From a checkpoint of a small transformer trained on Wikipedia.
Architecture: RMSNorm before and after each block, rotary positions, biases on query, key and value, tied embeddings, attention and MLP in parallel, capped logits.
Each number is 128 + 24 x the weight over its row's rms, rounded and kept within 0 to 255. Layers, rows and columns count from 0. The size above them is the row's rms in percent of the matrix's.

# layer 2 MLP up, 384x64, rms 0.262, rows 93-145, columns 0-63
size [109 104  94  91  97  95 106 101 111  94 112 100  92  96  97 111 112  97 100 102 106 110  92  95 113 108  87 104  99 105  86 111  96 106  93 102  91  99  93 110 106  83 100 102  93 109  96  93  96 106 103 105 110]
[[139 148  98 125 114 124 146 165 125 104 141 113 156 212 107 109 119 153  94  98 144 122 129  97 102  99 120 136 125 132 124 116 140  80 158 153 120 145 151 132 123 141 167 121 114 128 167 152  98  87 104 134 110 119 120  86 125 126 113  82 152 126 144 152]
 [156 183 127 110 136 146 151 156  89 121 137 109 125 124 130 124 133  96 139 120 167  84 115 110 117 178 112 120 134 140 154 120 140 146 114 142 147  97 174 129 159 104 114 108 136 142 113 126 146 151 114  82  76 144 103 166 117 107 111 134 166 113 175 117]
 [161 116  92 133  97  69 137 104 119  82 113 132 153 125  96 128 153 107 153 122 114 145 119 157 145 150 137 159 112 165 159  94 131 123 121 139 157  81 120 115 128 117 117 136 174 116 138 144  87 117 147 172 109 112 164  95 141 153 113 121 126  88 116 118]
 [ 92 122 106 142 117 121 130 172 107 124 140 130  99 176 126 151 154 139 123 120 120 137 171 119 107 156 137 129 137 105 142 168 114 180 118 151 111 129  98 161 158 111 142 120 114 174 140 155 153 132 158 117  92 149 138 112 119 140 133 104 156  63 166 151]
 [135 139 173 158  94 141 144 142 127 149 139 119 190 138 114 119 112 129 187 138 156 126 144 132  85 136 164  95  84 134 114 150 120 180 119 117 125 135 106 147 161 127 153 120 140 121 163 112 141 121 169 146 152 114 146  95 145 153 166 135 106 118 130 151]
 [ 97 127 104 130 155  92  90 151  76 148 117 149 162 141  96 150 117 128  96 111 135 150  97 129 151 167 130 169 136  91 156 170 144 114 130 154 137 110 168 132 135 151 118  81 125 124 124 174  99 156 126 108 141 136 128 135  81 138 130 128 162 123 136 113]
 [147 104 109 149 157 167  87 107 136 146 132 152 128 157 164 134 136  92 145 117  74 145 110 155 125 134 158 103 154 166 156 136 108 176 102 112 102 156 111 143 159 110 151 138 156 123 147 140 160  89 122 137 158  69 146 141 108 127 118 126 121 130 134 125]
 [103 132 114 144 127 124 155 155 109 127 134 133 184 106 142  98 112 131 162 147  76 142 158 127 134 155 175 157 129 151 159 127 126 133 118 102 135 104  99 147 128  68 154  90 139 111 135 103 108 124 137 151  86 132 104 116 108 120 155 173  95 102 137 144]
 [109 136 134 143 145 152 131 121 130  94 138 148 122 100 122 118 105 119 135 156 160 152 182 108 139 128 114 135  96 119 113 132 159  98 103 117 120 113 106 117 148 147 153 194 120 127 175 134  89 125 169 131 122  92 184 109 108 117  95 105 136 140 108 177]
 [143  78 100 116 120 120 150 149 174 137 118 126 140 106 129  92 120  88 127 134 128 118 134  94 102  97 126 108 109 167 179  90 118 147 141 114 150 110 109  82 125 112  84 131 146 147 127 108 137 153 139 169 103 118 175 116 136 157  94 121 133  87 118 119]
 [153 135 146 149 129 156 165 131  77 197 109 113 148 103 143  99 140 140  95 131 146 111 152 134 139 140 114 103 185 130 148  78 113 116 102 146 117 139 135 103 116 117 130 185 155 119 141  98 110  91 143 135 127  77 119 132 120 137 103 119 118 146 133 130]
 [144  98 153 148 124 121 114 118 120 134 106 139 112  83 119 120 146 159 155 152 168 161  97 156 144 120 112 119 113 103 122  86 138 135 173 100 130  69 128 123 161 128 135 141 128 159 132 116  77 123 162 168 128 181 148 105  97 149 119 119 102 149 117 121]
 [132 126 110  97 146 147 115 162 110 139 116 163 130 171 158 104 169 111 137 141 133 169 118 133 129 105 163 182 170 145 141 134  70 165 140 157  98 149 124 126 125 127 125 158 121 114 132 123 130 148  92 132  78 122 146 156  86 125  96 149 132 109 122 128]
 [126 133  95 115 115 115 121 150 151 106 119  88  95 161 142 134 163 160 109 121 140 161 136  73 134 182 120 132  89 150 116 125 105 149 158 114 169 126 139 128 145 157 112 138 122 136 173 161 118 148 163 131 109 136 158 156 110 154 148  81 145 126 153 149]
 [153 106 120 128 115 197 107 132 105 113 132 104 126 151 150 113 132  96 121 110 115 153 144 144  96 132 103 118 183 145 155 120  86 111 120 162 173 128 133  98 155 121 118 141 116 154 111 107 148 178 170 129 110 127 127 121 125 123 114  93 147 136 185 112]
 [104 141 114 169 138 128 160 164 103 134 142 148 124 132 116 154 117 167 115 125 156 122 144 128 109 127 154 114 136 180 125 129 117 105  88 130 163 126 105 100 103 196 138 133  89 168 141 114 111 146  97  86 118 188 130 146 129 110 115 114 141 145 108 112]
 [157 114 132 144 170 115 132 124 114 129 115 138 136  81 109 190 130  99 139  97 156  92  93 102 167 148 146 126 117 157 131 104 141 111 129 117 150 107  82 105 134 131 117 162 145 166 148  88 164  91 130 136 162 131 105 120 143 104 165 144 148 129 115 139]
 [114 129 112  88 181 142 122 164 119 115 125 167 113 169 100 171 139 153 119 132 118 143 127 111 122 134  84 148 147 141 110 109 178 112 169 141 154 122 132 129 128 116 154 109  80 145 136 171  97 133  99 153 130 121 136 148 115 143 132 118 187 103 143 139]
 [150  84 121 148 176 117 131 137 114 121 104 118 169 103 148 133 135 112 151 150 146 109 135 141 173 133 154 114 144 133 127  76  96 100 150 152 144 125  92 146 128 101 160 128 124  85 114 107 133 112 155  96 145 180 136 103 116  73 136 151 146 126 110 150]
 [136 128  93 114 149 123 150 106 116 119 151 177 177 146 147 154 109 138 143 100 115 119 152 117 121 138 120 106 119 121 171 156 107 109 154 118 139 144 117 160 130 116 149 143 155 132 115 190 176  77 155 132  89 124 174 114 128 149  98 114 163 112 123 136]
 [112 112  99 139 170 148 106 135 169 153 120 141 137 159 164 119 160 184 114 148 124 104 137 121  99 106  79 138 138 147 132 117 138 115 156 154 118 104 122  95 147 142 124 112  77 102 111 106 137 124 106 113 100 174 123 109 194 139 100 116 137 128 131 131]
 [114 126 118 102  83 109  88 152 134 150 139 165 137 138 151 128 163 166 123 157 168  93 143 148  94 120 135 120 145 151 111  95 124 103 123 141 179 109 106 150  96 128 136 141 132 101 141 131 131 177 125  81 110 119 139 120 127  82 133 177 142 149 148 151]
 [ 76 148 136 101 191 112 116 166 106 115 125  91 160 140 123 142 104  93 142 109 141 125 149 151 157 144 159 123 141 108 116 110 120 100 105  99  99 130 145 146 122 100 105 124 118 118 104 131 173 132 185 110 151 175 157 149 120 129 104 104 128 110 123 130]
 [124  93 122 148  69  83 121 138 140 143 137 128 153 161 106 117 147 155 106 118 147 130  89 114 100 120 107 142 140 131 141 114 103 136 178 131 135 114 110  89 102 165 124 104 137 118  77 157 100  95  80 124 177 126  93 127 144 121 154 120 115 140 137 145]
 [ 99 112 112 108 140  95 141 155 115 133 115 136 128 122 139 111 127 160 111 130 150  54 123 134 111 118 112 105 165 157 152 100  93 100 149 129 168 144  89  94 127 121 160 126 113 151 138 109 139 136 146 123 149 138 143  64 147 152  92 151 178 140 128 122]
 [132 143  97  94 104 103 136 168  98 155 117 169 126 111 127  66 174 145 137 143 113 114  92 142 101 145 114 133 109 145 106 104 128 138  73 121 121 131 114  87 121 157 111 122 142 127 132 151 138 149  99 118 149 123 133 139 139 140 114 144 138 177 190 140]
 [119 100 153  89  96 114 145 144 106 158 127 118 129 120  77 141 151 129 133 120  97 188 138 163 140 139 126 147  89 106 105 142 136 146 143 188 127 138 137 108 165 174 127 133  92 142 151 135  98 108 130 144 114 138  83 147 168 145 154 111 136 110 126 127]
 [181 144 125 100  79 143 130  75 125 107 103 144 138 104 149 129 106 146  94 123 124 156 124 119 118 140 172  95 142 111 147 129 128 144 139 115 123 165 103 159 132 160 141 157 126  77 151  78 119 109 109 131 109  80 131 153 116 140  95 120 131 113 156 126]
 [128 110 129 135 133 123 114  73 104 159 112 163 150 167 111 147 122 145 120 187 120 136 112 117 128 150 131 104  99 166 138 159 124 148 126 138 116 131 132 140 110  93 148 162  93 102  99 133 113 150  84 111 109 140 197 105 119 103 121 142 146 145 157 159]
 [141 161 124 122 138 162  92 126 137  87 141 160 121 115 131 180 132 129 123 125 159 130 159 149 133 173 117 154 106 117 116 166 167 188 160 112 143 148 137 124 109 168 158 134 152 157 133 116 111 149 167  90 120 119 149 165 142 123 139  86 122 116 122 124]
 [139 113 149 166 108 119  93 104 142  76 117 112 120 120 106 129 153  99 118 115 106 146 131 153 156 131 136  83 134 113  87 102 134 129 104 126 132 152 151 129 181 147 122 155 178 132 131 122  93 110 167 156 189 146 139 131 128 109 149  86 119 148 135 149]
 [129 140 135 115 146 203 127 126 149  84 110 159 105 133 122 134 155 127 152 105 139 111 104 134  81 145 142 103  88 155 111 122 107 140 108 101 113 124 136 121 142 159 146 104 171 153 122 119 149 126 137 164 122 130 126 128 134 142 168  71 154 117 118 180]
 [ 86  72 128 155 148 107 118 119 140 121  74 139 133 110 127 163 114 137 101 115 157 111 112 152 115 114 173 106 126 103 150 128 115 107 164 123 130 154  84 150 126 119 133 109 165 124 109 140 185  99 133 158 158 134 140 122 132 156 168 111 105 133 135 166]
 [111 154 149 135  97 108 164 127 111 156 134 121 117  80 155 147 148 110  91 140 125 123 120 126 120 131 133 176 152 112 124 100 137 125 128  63 124  82 147 106 125 124 113 137 118 120 114  73 160  89 140 110  97 128  84 141 109  93 117 111  99 145 148 162]
 [130 136 115 138 124 124 122  99 131 141 140 104  97 189 148 150 167 126 131 135 111 155  96 120  93 144 134 150 159 112 107 115 155 148 190 140 116 118 147 115 124 163 154  87 112 120 111 127 147  94 122  71 139 146 191 143 110 106 124 160 131 125 119 119]
 [176 103 155 105 139 143 144 107 107 116  88 129  61  93 112 147 123  90  83 149 140 145 124 141 136 127 124 136 142 158 152 121 115 155 140 106 152 166 118 127 157 151 114 130 136 154 122 114 143 162 144 143 106  97 121 121  98 139 123 119 182 169 139 166]
 [101  87 132 123 158  99 142 107 139 168 129 175 118 145 149 114  85  81 147 130 128 124 148 173 114 101  98 137 117 108 105 118 126  80 134 104 133 144 126 104 113 128 133 143 135 134 144 132 161 110 132 124  94 151 167 139 182 139 135 109 127 149 142  68]
 [117 142 117 113 115 113 106 117 108 159 120 128  75 164 122  90 107 128 147 137 143 125 107 150  93 127 113 137  87 183 143 161 133 143 147 120 162  84 134  79 136 111 153 108 113 136  89 154 172 115  70 144 113 147 140 142 116 131 107 126 144 146 144 112]
 [123 104 138  87 135 102 149 102 143 141 146 119 132 157 183 156 139 111 122 107 114 130 123 179 170 118 150 112 147 157 169  94  99 142 159 116 159 106 119 125 110 140 156  86 126 111 101 152 106 107 132 159 140 125 121 130 149 169 147 153 138 137  92 172]
 [109 155 153 129 109 167 103 157 101 129 138 109 161  91 119 126 103 110 120 148 130 116 171 112 141 162 154 168 124 120  88 129 148 114  98 140 126 116 108 111 153 105 109 153 157 132 196 135 105  94 156 101 119  95 111 125 109 121 133 121 130 148 184 141]
 [155 162 109 141 112 111 107 160 142 185 109 121 127 133 150 139 142 137 117 120 117 137 120 157 138 133 163 152 122 148 148 182 132 134 164  79 164 154 152  88 126 160 150 134 120 160  85 143 155 155 131 148 144 176 141 126 106 137 145 117 157 112 113 164]
 [167 144 145 135 119 142 139 107 118  92 122  95 160 127 118 118 107 127 168 127  88 136 123 119  96 118 152 171 169 124 152 103 168 103 131 130 129 128 129 139 140  81 108 164 125 113 117 102 153  85 103 118 126 132  86 120 142 137  61 151 116 114 169 131]
 [123 106 123 146  92 116 174 117 127 176 147 159 161  85 145 134 128 130 135 120 144 178  86 104 148 117 142 145 107 134 169 128 121 150 126 155  95 121  78  81 140 117 119 154 142 108 141 142  93  83 107 110 141 120 122 123 121 111 148 149 123 164 129 160]
 [128 146 104 147 113 163 101 135 121 118 172 126 154 102 139 168  90 157 136 107 116 140 166 108  86 147 126 132  92 144 155 155 112 104 106 148 155 120 131 130 126 105 117 140 152  77 149 132 147 101 141 138  83  87 138 148 106 119 138  90 165 158 155 149]
 [110 136 107 162  97 143 110 135 140 133 147 175 100 121 131 105 170 123 150 112 160 125 130 105 100 148 149 129 104 121 129 161 127 133 110 101 155 175 144 128 163 153 127  71 155 137 157 144 199 165 117 126 166 135 124 124 116 139 147 142 148 111 111 153]
 [119 129 149 168 150 108 111  95 124 104 134 112 103 103 123 121 146 128 140 117 135 129  70 166 141 137 156  89 108 105 116  85  98 135 140  91 132 117 103 103 163 137 102 118 168 128 129 100 134  86 139 138 175 139 170 144  88 102 128 134  96 107 100 119]
 [166 137 147 103 130 132 166 151 163 147  78 107  85 114 146 114 142 109 151 150 114  88 129 102 121 124 146 160 131 186 165 121 125 171  96  98 118 164 146 126 156 106 106 125 129 124  94 103 160 140 166 143 104 105 109 136 156 137 127 133 120 133 154 130]
 [115 134 114 120 129 139 115 155 116 122 152 123  73 128  98  88 156 171 154 169 166 119 138  75 109 143 126 135 121 108 133 118 119 124 176 140 160  96 140  81 148 141 130 116 122 112 113 128 102 134  86 133 108  97 151 106 108 136  75 102 113 122 143 154]
 [123 132 115 164 135 150 185 148 143 102 127 131  87 140 164 134 114  96 166 125 130 122 140 160 133 117 111 116 142 133 102 155 133 137 138 101 143 128 157 119 163 131 116  77 134 138 116  83 159 116 178 137 173 174 164 150 164 118 117  91 125 141 123 126]
 [110 116 117 152 123  99 129 122  98  96 139 122  92 158 111 142 158  96 140 113 135 130 112 152 123 144 132 175 102 147 112 147 102 151 156 117 149  93 101 131 125 181 122 119 165 149 150 159 138 136 127 143 158 138 140 152 158  86 147 174 191 118 135 153]
 [127 107 148 160 135  89 138 162 133 110 122 111 132 106 139 144 111  99 131 143 129 128 117 106 125 131 169 122 166 165 152  97 104 137 109 120 162 134 159  96 149  75  87 124 143 173 127  85 152 114 158 175 140 143 134 151 129 138 167 173 118 115 146 147]
 [111 122 121 104 117 155  81 158 118 127 105 150 124 143 144 101 143 123 112 161 105 116 131 169  81 117 123 153 130 134 159 100 142  74 115 128 126 147 111 152 150  98  83 112 134  73 122  97 145 136 139 105 102 115 113 134 117  82 115 161 162 116 150  92]
 [151  97 116 146 131 180 136 101 165 120 150 110 130 109 124 123 106 104 110 139 139 166 147 146 153 159 143 125 148 137 181 115 121 169  84 150 135 123  94 135 121 135 154 127 118 119 115 107 107 112 141 178  63 119 144 115 160 148  99 144  87 144 135 130]]
# layer 2 MLP down (transposed), 384x64, rms 0.0945, rows 93-144, columns 0-63
size [102 103  96  91  98  92 105 104 104  92 114 112  91 106 106 108 108  97 102 102 107  89  87  82 118 107  88  99  92  99  90 104 102 109  87 107  94 104 100 121  96  79 104 128  83 104  94  87  99 105 105 108]
[[112 154 136 117 123 126 116  93 137 122  81 137 135 110 126 158 115  94 118 159  93  89 122 134 136 142 101 198 127 158 151 123  90 145 139  95 100 132 168 127 147  99 119 149 140 104 120 132 141 179 149 107  67 130 107 123 119 160 119 112 115  99 125 120]
 [103  95 115 149 124  94 126 138 130 134 168 140 148 147  92  90  91 165 140 152  88 160 143 125 152  96 155 169 138 123 117 147 117 132 144 111 122 175 101  79 121 131  79 151  91 129 146 103  86 132 140 146 136 128 148 115 128 141 111  98  95 137 121 144]
 [132 121 136 144 129 174 124 111 114 130  95 148  74  96 154 108 151 135 133 146 135 134 187 115 110  97 152  80 141  90 105 118 125 131 102 173  98 136 158 142 111 132 130 118 139 101 157 100 153 136 149  98 122  94  97 145  99 108 155 136 130 168 143 115]
 [117 140 112 142 123 109 119  98 170 130  80 165 187 113 112  99 139 106 137 137 129 150 122 119 132  72 147 147 103 153  98 116 152 111 122 145 156 163 137 110 115 137 107 173 129 122  95 103 128 148 135 117 166 120 107 131 109  79 146 129 150 177 107 127]
 [130 118 106 142 167 136 148 102 111 113  72 160  55 128 118 140 127 152 101 120 126 140 147 125 183 131 126  98 144 113 153 163 119  98 135 103  87 135 107 135 144 120 118 162 155 116 122 123 142 110  79 108 100 158  87 139 129 111 134 124 132 118 154 100]
 [153 110 168 149 129 172 156  97 198 131 139 101 118 160 124 101 110 115 159 182 112 124 125 112 142 103 102 135 109 172  99 105 108 135 137  83 128 161  79 113 100 155 150 157  99 114 130 133 144 109 136 141 133 116 128 120 124 141 135 111 126 150 122 140]
 [148 140 123 110  89 110 166 114 109 136 128 110 128 134 113 114 144 135 136 152 158 111 136  83 108 117  74 178 168  90 115 116 157  89 145 112 129 101 123  96 106 136 126  78 156 101 108 124  99 117 157 145 153 149 126 112 134 128 138 145  86 122  80 135]
 [133 139 126 112  99 139 146  95 151 121 110  92  82 147  74 128 108 128 110  92 120 100  98 135 108  76  90  81 132 141 134  98  96 136 143 123  99 184 169 123 143 130 111 153 121 111 100 124 123 128 153 109 142 121 135 137  81 158 150 122 146 135 113 134]
 [143 131 135 167 140 172 125 161 144 139 125 119  91 114 129 140 143 139 142 161 126  96 108 131 127  98 123  94 141 129 134  95 117 131 113 155 115 123 121 146 139 146 147  67 142  95 142 163 162 104 103 158 112 140 103 154 160  96 153 129 171 109 173  78]
 [120 139 125 107 152 138 126 106  88 122 180 153 124 154 130 168 147 155 111 132 122 139 130 145 141 152  67 115 164 128 102 137 138 111 116 143 121 158 145 133 124 140 187 102 117 102 120 164 132  94  88 122 137 132  64  97  99 101 156 110 124 126 120 130]
 [131 119 137 123 126 122 141  93 144 111 151 156 113 141  98 125  86 167 146 129 171 114 115 108 108  86 176 140 143 129 133 142 159 195 125 114  95 127 129 113 110 140 104  85 123 174 123 168 114 105 141 111 171 129 158 133 150 166 130 154 121 145 116 130]
 [ 99 135 114 124 149 141 105 128 143 103 139 140 114 148 165 161 111 115 117 119 123 125 123  73 164 145 137 121 107 141 131 135 123 169  89 136 127 129 117 162  73 140 114 104 170  68 150 108 193 140 100 133 116 113 133 132 132 148 174 137 128 124 164 135]
 [136 127 146 142 122 117 104 125 139 115 142 112  96 101 133 135 158 122 148  88 133 100 124 130 114 155  84  69 114 148 109 105 179  72  97 111 154 114 106  93 140 120 144 132 162 116 152 113 102 149 157 144 128 116 133  99  95 109 186 109 106 137 131 108]
 [145 103 124 133 138 136 139 124 154 141 143 161 140 145 106 107 104 103 179 126 163 109 139 159  84 138  90  82 137 125 139 124 118 140 175 133 106 112 107 108  88  67 153 130 111  79 107 100 154 133  94 120 125 133 105 123 138 128 138 129 151  79 135 145]
 [132 121 173  98 105 100 127 136 118 123 138 138 130 142 109 150 121  86 143 129 117 122  89  87 133 151 131 138  97 134  92 170 117 107 116 133  94 128 139 141 152  86 120 144 163 118 192 117 106 100 160 132 124  96 168 132  88 104 160 130 129  97 160 152]
 [ 79 142 106 116 132 131 114 103 100 146 154 139 154 165 162  74 106 117 124  97 122 113  96 121 153  87 120 150 126 149 129 125 180 148 163 138  87 162 133 128 155 122 137 148 159 102 146 133 140 157 157 153 111 101 135 102 112 129  80 116 122 139 131 156]
 [128 175 115  98 116 162 159  87  99 131 133 131 110 134 134 104 126 135 194 177 147 140 163 129  99 120  93  86  92 134 132 113 157 158 109 152 135 109 128 131 123 154 112 145 141 119 122 121 115 103 111 126 154 143 154 115 101 139 130 176 140  75 119 138]
 [169 108 132 175  63 115 157  97 152 149 144 135 120  85 151 107 126 104 159 131 154 101 151 125 103 144 152 134 107 113 157 134  94 163  96 114 127 132 130 120 110 134 141 142 186 136  95 127 131 129 159  97 138 152 101 127 120  99 113 132  92 130 105 105]
 [143 128  87 180 130 138 141 105 118 141 159 141 124 133 148 123 110 168  87 128 128 189 132 101 105 123 115 144  99  99 171 141 113 123 100 124 126 152 123 119 118 158 134  82 139  91 137 126 128 118  85 127 102 152 105 108 115 118 143 103  93 133  66 135]
 [101  89 107 160 150 112 102 144 166 135 122 122  80  85 102 165  99 144  85 110 122 143 110 142 135 128 101 160 114 122 102  99 104 141 124 144 179 125 146  91 121 126 128 159 100 143 117 122  81 143 114 126 101 138 122 148 121  98 172 148 122 159 145 117]
 [120 136 116 128 100 128 110 120 104 104 161 108  80 160 125  91 120 119 116  88 112  88 200 130 129 142  81 105  88 114 149 117 125  73 120 138  90 151 145 133 106 125 130 156 134 130  99 119 129  98 144 103 130 123 102 169 144 141 148 107 152 118 125 123]
 [129 127 147  84 160 144 139 118 127 114 100  97  93 118 151 161  98  99 162 117 110 147 134 130 152 124 150  92 153 100 133 146 141 129 133 147  95  93 187 127 117 148 131 138 128 116 157 154 152  71 138 158 129 102 154 118 131  82 162 104 149 113 151 109]
 [126  91 133 170  91 132 136 139 132 135 112 124 105 140 114 121 131 129 117 132  96 135 109 110  93 105 133 139  83 175 135 158 152 148 148 140 122 115 115  76 134 156 143 141 143 157 155  88  97 128 107  89  95  68  96 133 150 143 124 165 155 158 131 149]
 [ 94 142 160 127 156 141 121 138 116 133 102 118 156  82 161 161 110 121 153 137  94 109 136 117 166 121 150 130  82 117 111 128 156 119 113 113 116 156 161 141 165 113 132 158 113 161 170 115 103 164 151 160  88 134 114 120 115 158 100 118 181 108 137 118]
 [138 142 103 141 141 176 150 105  85 132 152 178 143 129 152 162 115 106 191 113 142 131 116 143 135 136 132 147 136  67 141 103 131 128 151 111 123 141 132 128 113 137 118  94  91 145 144 151 144 108 108 118 181 104 141 182 135 115 141 127 108 105 106 108]
 [123 106 145 165  97 148 132 105 144 140 115 125 160 138 138 137  83 116 120 125 134 152 161  71 148 151 126 135 104 153 101 122 116  90 129 146 129 122 127 119 148 141  94  96 105 128 125 108 168 133 137 159  97 149  97  79 110  70 106 111 139  93  87 118]
 [121 164 110 191 165 139  97 135 139 112 114 126 103 140 170 114 157 112 140 146 133 136 139  94 142 108  95 112 162 147 134 135 151 123 142  71 111 137 111 167 105  99 144 130 164 138 170 136 134 123 135 117 141 113 133  97 108  91 108 114  81 140 161 151]
 [126 115 136 114 134 126 120 174 100 165 135 147 120 129  78 111 135 128 133 140 126  91  94  89 158 110 144 153 122 131 119 138 168 173 152 132 118 110  99 119 116 109 136 157 124 173  96 167 116 139  95 134 135 118 103  83 129 120 135 173  67 150 137 128]
 [166 158 141 152 125 134 160 176 160 128 106  93  81  94 125 149 157  98 159 127 123 123 126 133 116  96 110 111 117 142 135  84 115 100 137 147 132  98 154 106 132 130 115 185 119 151 146 111 157 122 147 123 140 140  69 171 120 147 138 123 133 152 131  99]
 [115 147 126  96 111 122 148  79 130 167 120 121 139 168 111  86 135 128 127 136 127 125 115  87 134 123 153 119 157 140 141  82 145  88  85 134  91 159 124 142 114 121  80 110 144 107 108 117 125 100  81 128 167 120 154 138  72 148 141 145 115 144 138 150]
 [126 164 119 117 157 120 122 108  94 154 127 139  97 110 155 143  82 172 150 135 182 146 101  94 144 166 132 107 147 146 159 163 130  96 116  83 108 107 123 106  95 124 130 102 143 132 118 126 149 137 115 155  86 119 163 147 126 136 140 152 135  91 127  91]
 [135 128  88 147 117 101 133 114  73 139 147 117 180  66 155 166 117  87 113 136 138 139 165 145 127 106 112 139 148  98 159 155 116 117 148 135 126 161 123 162 110 130 104 105 112 131 132 115 117 135 109  51 142 122 134 118 116 123 136 143 154 130 150 113]
 [161 141 116 162  94 139 147 142 106 120 171 136 123 145 117  50 117 107 154 133 140 125 135 141 156 129 106 149 142 152 138 123 156 111 126 177 161 103 122 105 153 170 119 122 127 128 126 114  91 156 119  90 111 110 142 150 160 127  87 162 103 116 138  93]
 [137  82 128 132 137 128  81 123 151 126 135 159 135 169  67  97 137 160 158  99 125 169 146 109 164 129 129 112 113 169 118 134  94  99 122 190 111 161 103 140 124 119 152 121 129 128 116 131 144 125  95 153 141 152 144 136 123 148 148 174 132 141 109 116]
 [107 117 139 141 143 143 151 145  97 122 104 196 133  68 107 104 100 145 135 119 143 127 148 133 172 128 133  89 108 143 124 135 117 135 114 152 126 144  82 112 140 130 107 172 146 134 127  84 118 140 134 157 106 131  77 136 141 179 154 135 100 152 141 112]
 [ 97 139 114 150 147 127  95 133 149 125 124 146 198 117 145 109 145 153 153 123 110 131 142 118 123 127 153 128 100 106 118 160 178 119 109 155 106  93  81 112  93 141 147 115 142 110 139 113 122 132 113 107 165 167 147 136 124 136 201 137 110  95 132 106]
 [172 157 120 120 104 112 157 149 164 115 140 151 148  73 115 144 157 148 156 137 151 116 119 155 121 179 166 112 150 117 151 135 127 145 157 184 100 106 153 112 154 102 107 141  80 154 143 151 137 137 125 142 126  95 111 121 141 116 128 139 151 128  88 134]
 [176 129 145 183 131 147 126 119 164 114 133 152 132 110 128 162 127 123  86 131 163 151 125  88 143 105 164 111 132 111  96  92 112 142 129 140  97 178 119 130 116 153 145 112 162 138 171  77 145 108 118 118 145 113 108 139 127 119 127 141 124 132  96 180]
 [133 137 154 170 113 130 108 115 127 164 116 151 139 120  82 127  91 138 145 138 140 139 163 113 111 128 126 148 102  68  98 174 142 122 110 144 102 106 128 131 138 160 108 135 117 166 142 150 148 154 105 125 114 127 107 113 180 111  87 141 142 100 147  71]
 [124 146 143 109 160 136 106 145 140 118 150 118 161 129 131 129 162 128 127 123 102 121 121 139 132  68 141  97 114 135 166 192 131 100  96 129  95 124 166 178 140 150 143 119  88 132 154 133 123 124 108 151 113 179  94 177 128 110 106 135 134 151 106 142]
 [112 125 128 116 177 148 152 115 122 103 124 130 102 171  82 138 113 111 132 113 115  78 112 125  93 121 111 138 119 139 114 108 101 125 150 138  98 127  92 169 142 134 101 122 109  76 177 102  99 119 119 165 133 126 111 100 150 115  98 138 156 122 139  72]
 [ 80 137 127 110 117 119 124 114 140 153 109 170  97 137 143 109 130 138  98 142 126  93 120 138 175 136  89 139  99 126 135 151 100 142 116 110 120 155  94  70 125 119 156  80 138 135 130 165  91 150 144 109 134 116 178 141 114 158 179 105 144 126 130 129]
 [ 95 133 166 132 119 130 121 106 142 156 125 138 124 128 140 174 119 105 126 167 115  73 119 138  91 105 116 119  78 128 116 125 116  98  97 128 107 150 147 154 127  91  77 139 128 140 112 122 133 124  85 104 124 187  89 104 157 121 127  78 127 127 121 119]
 [102 137 141 118 128 105 134 138 173 145 141 172 134 121  95 143 109  99 128 136 175  99 136 160  89 134 159 105 132 178 128 151 155 142 133 136 128 102 130 155 155 116  66 128  89 146 141  95 106 118 167 119 143 137 118 157 101 162  84 129 122 133 137 139]
 [158 124 141 116 162 105 127 160 114 137  91 106 148 115 155 135  80 146 103 130  85 133 119 119 134 133 118 154 132 121 159  86 124 113 156 142 145  85 139 154 107 102 128 155 104 136  69 129  64  93 140 125 110 118 148 126 144 129 142 107 139 101 110  84]
 [126 128 133  74 111 120 139 171 147 157 134 115 111 161 144 139 121 172 108 131 123 130 138  85 142  97 133 129 160 166 126 130 167 140 114 172 124 121 178 151 110 109 180 108 122 105 130 124 129 119 116  98  88 122 122 104 151  99 132 175 131 155 138  89]
 [102 121 127 157 127 164  97 164  78 125 182 132 157 131 126 162  93 138 121 105 146 147 138 141 154 118 111  77 131 114  89 112 120  99 177 127 143 148 116 148 129 153 128 107 147 130 166 161  91 109 105 128 112 151 156  98 124 102 113 114 148 119 109 102]
 [132 137 111 173 136 157 141 118 175 133 138 128 144  75 144 150 108 127 136  75 118 119 124 175 148 118 111 153 149 113 160 160 110 112 102 112  79 149 122 134 137  98  95 131 147 144 149  71 142 124 116 119 159 134 107 106 128 128 150 163 126 159 132 166]
 [136 123 140 100 111  86  77 121 110 123 156 111 166 136 107 158 113 119 107 103 126 132 178 136 127 136 154 113 114 125 171 105 163 137 140 158 120 153 107 119 107 149 132 167 139 150 156 142 112 140 133 129  90 107 116  81  69 139 151 146 152  87 135 142]
 [156 169 111 114 107  81 142 127 142 116 132 165 168 144 110 110  79 164 124 132 146 102 118 117 139 148 142 100 157 140 132 100 169 116 107 130 135 122 133  88 139 127 121 138 102 111 104 120 134 132 134 134 107 135  93 141  83 159 108  80  74 133  83 115]
 [147 119  92 153 109 105 130  97 108 116 104 103 120 132 121 139 163 150 129 121 144  92 174  89 112 125 106 141 128 127  82 113 134 124 136 145  90 168 155 194 114 125 162 137 113 156 138 126 109  60 107  99 140 128 129 125 137 129 156 116 135 157 101 110]
 [152 148 150 127 126 150 142 106 117 153 148  96 144 139 123 161 159 142  78 128 155 158 147  71 151 111 108 105 155 151 134 158 165 145 180 139 128  91 145 139 162 110 146 186 102 122 138 113 145 126 148 110 124  93 124 163 159 130 147 149 126 132 118 138]]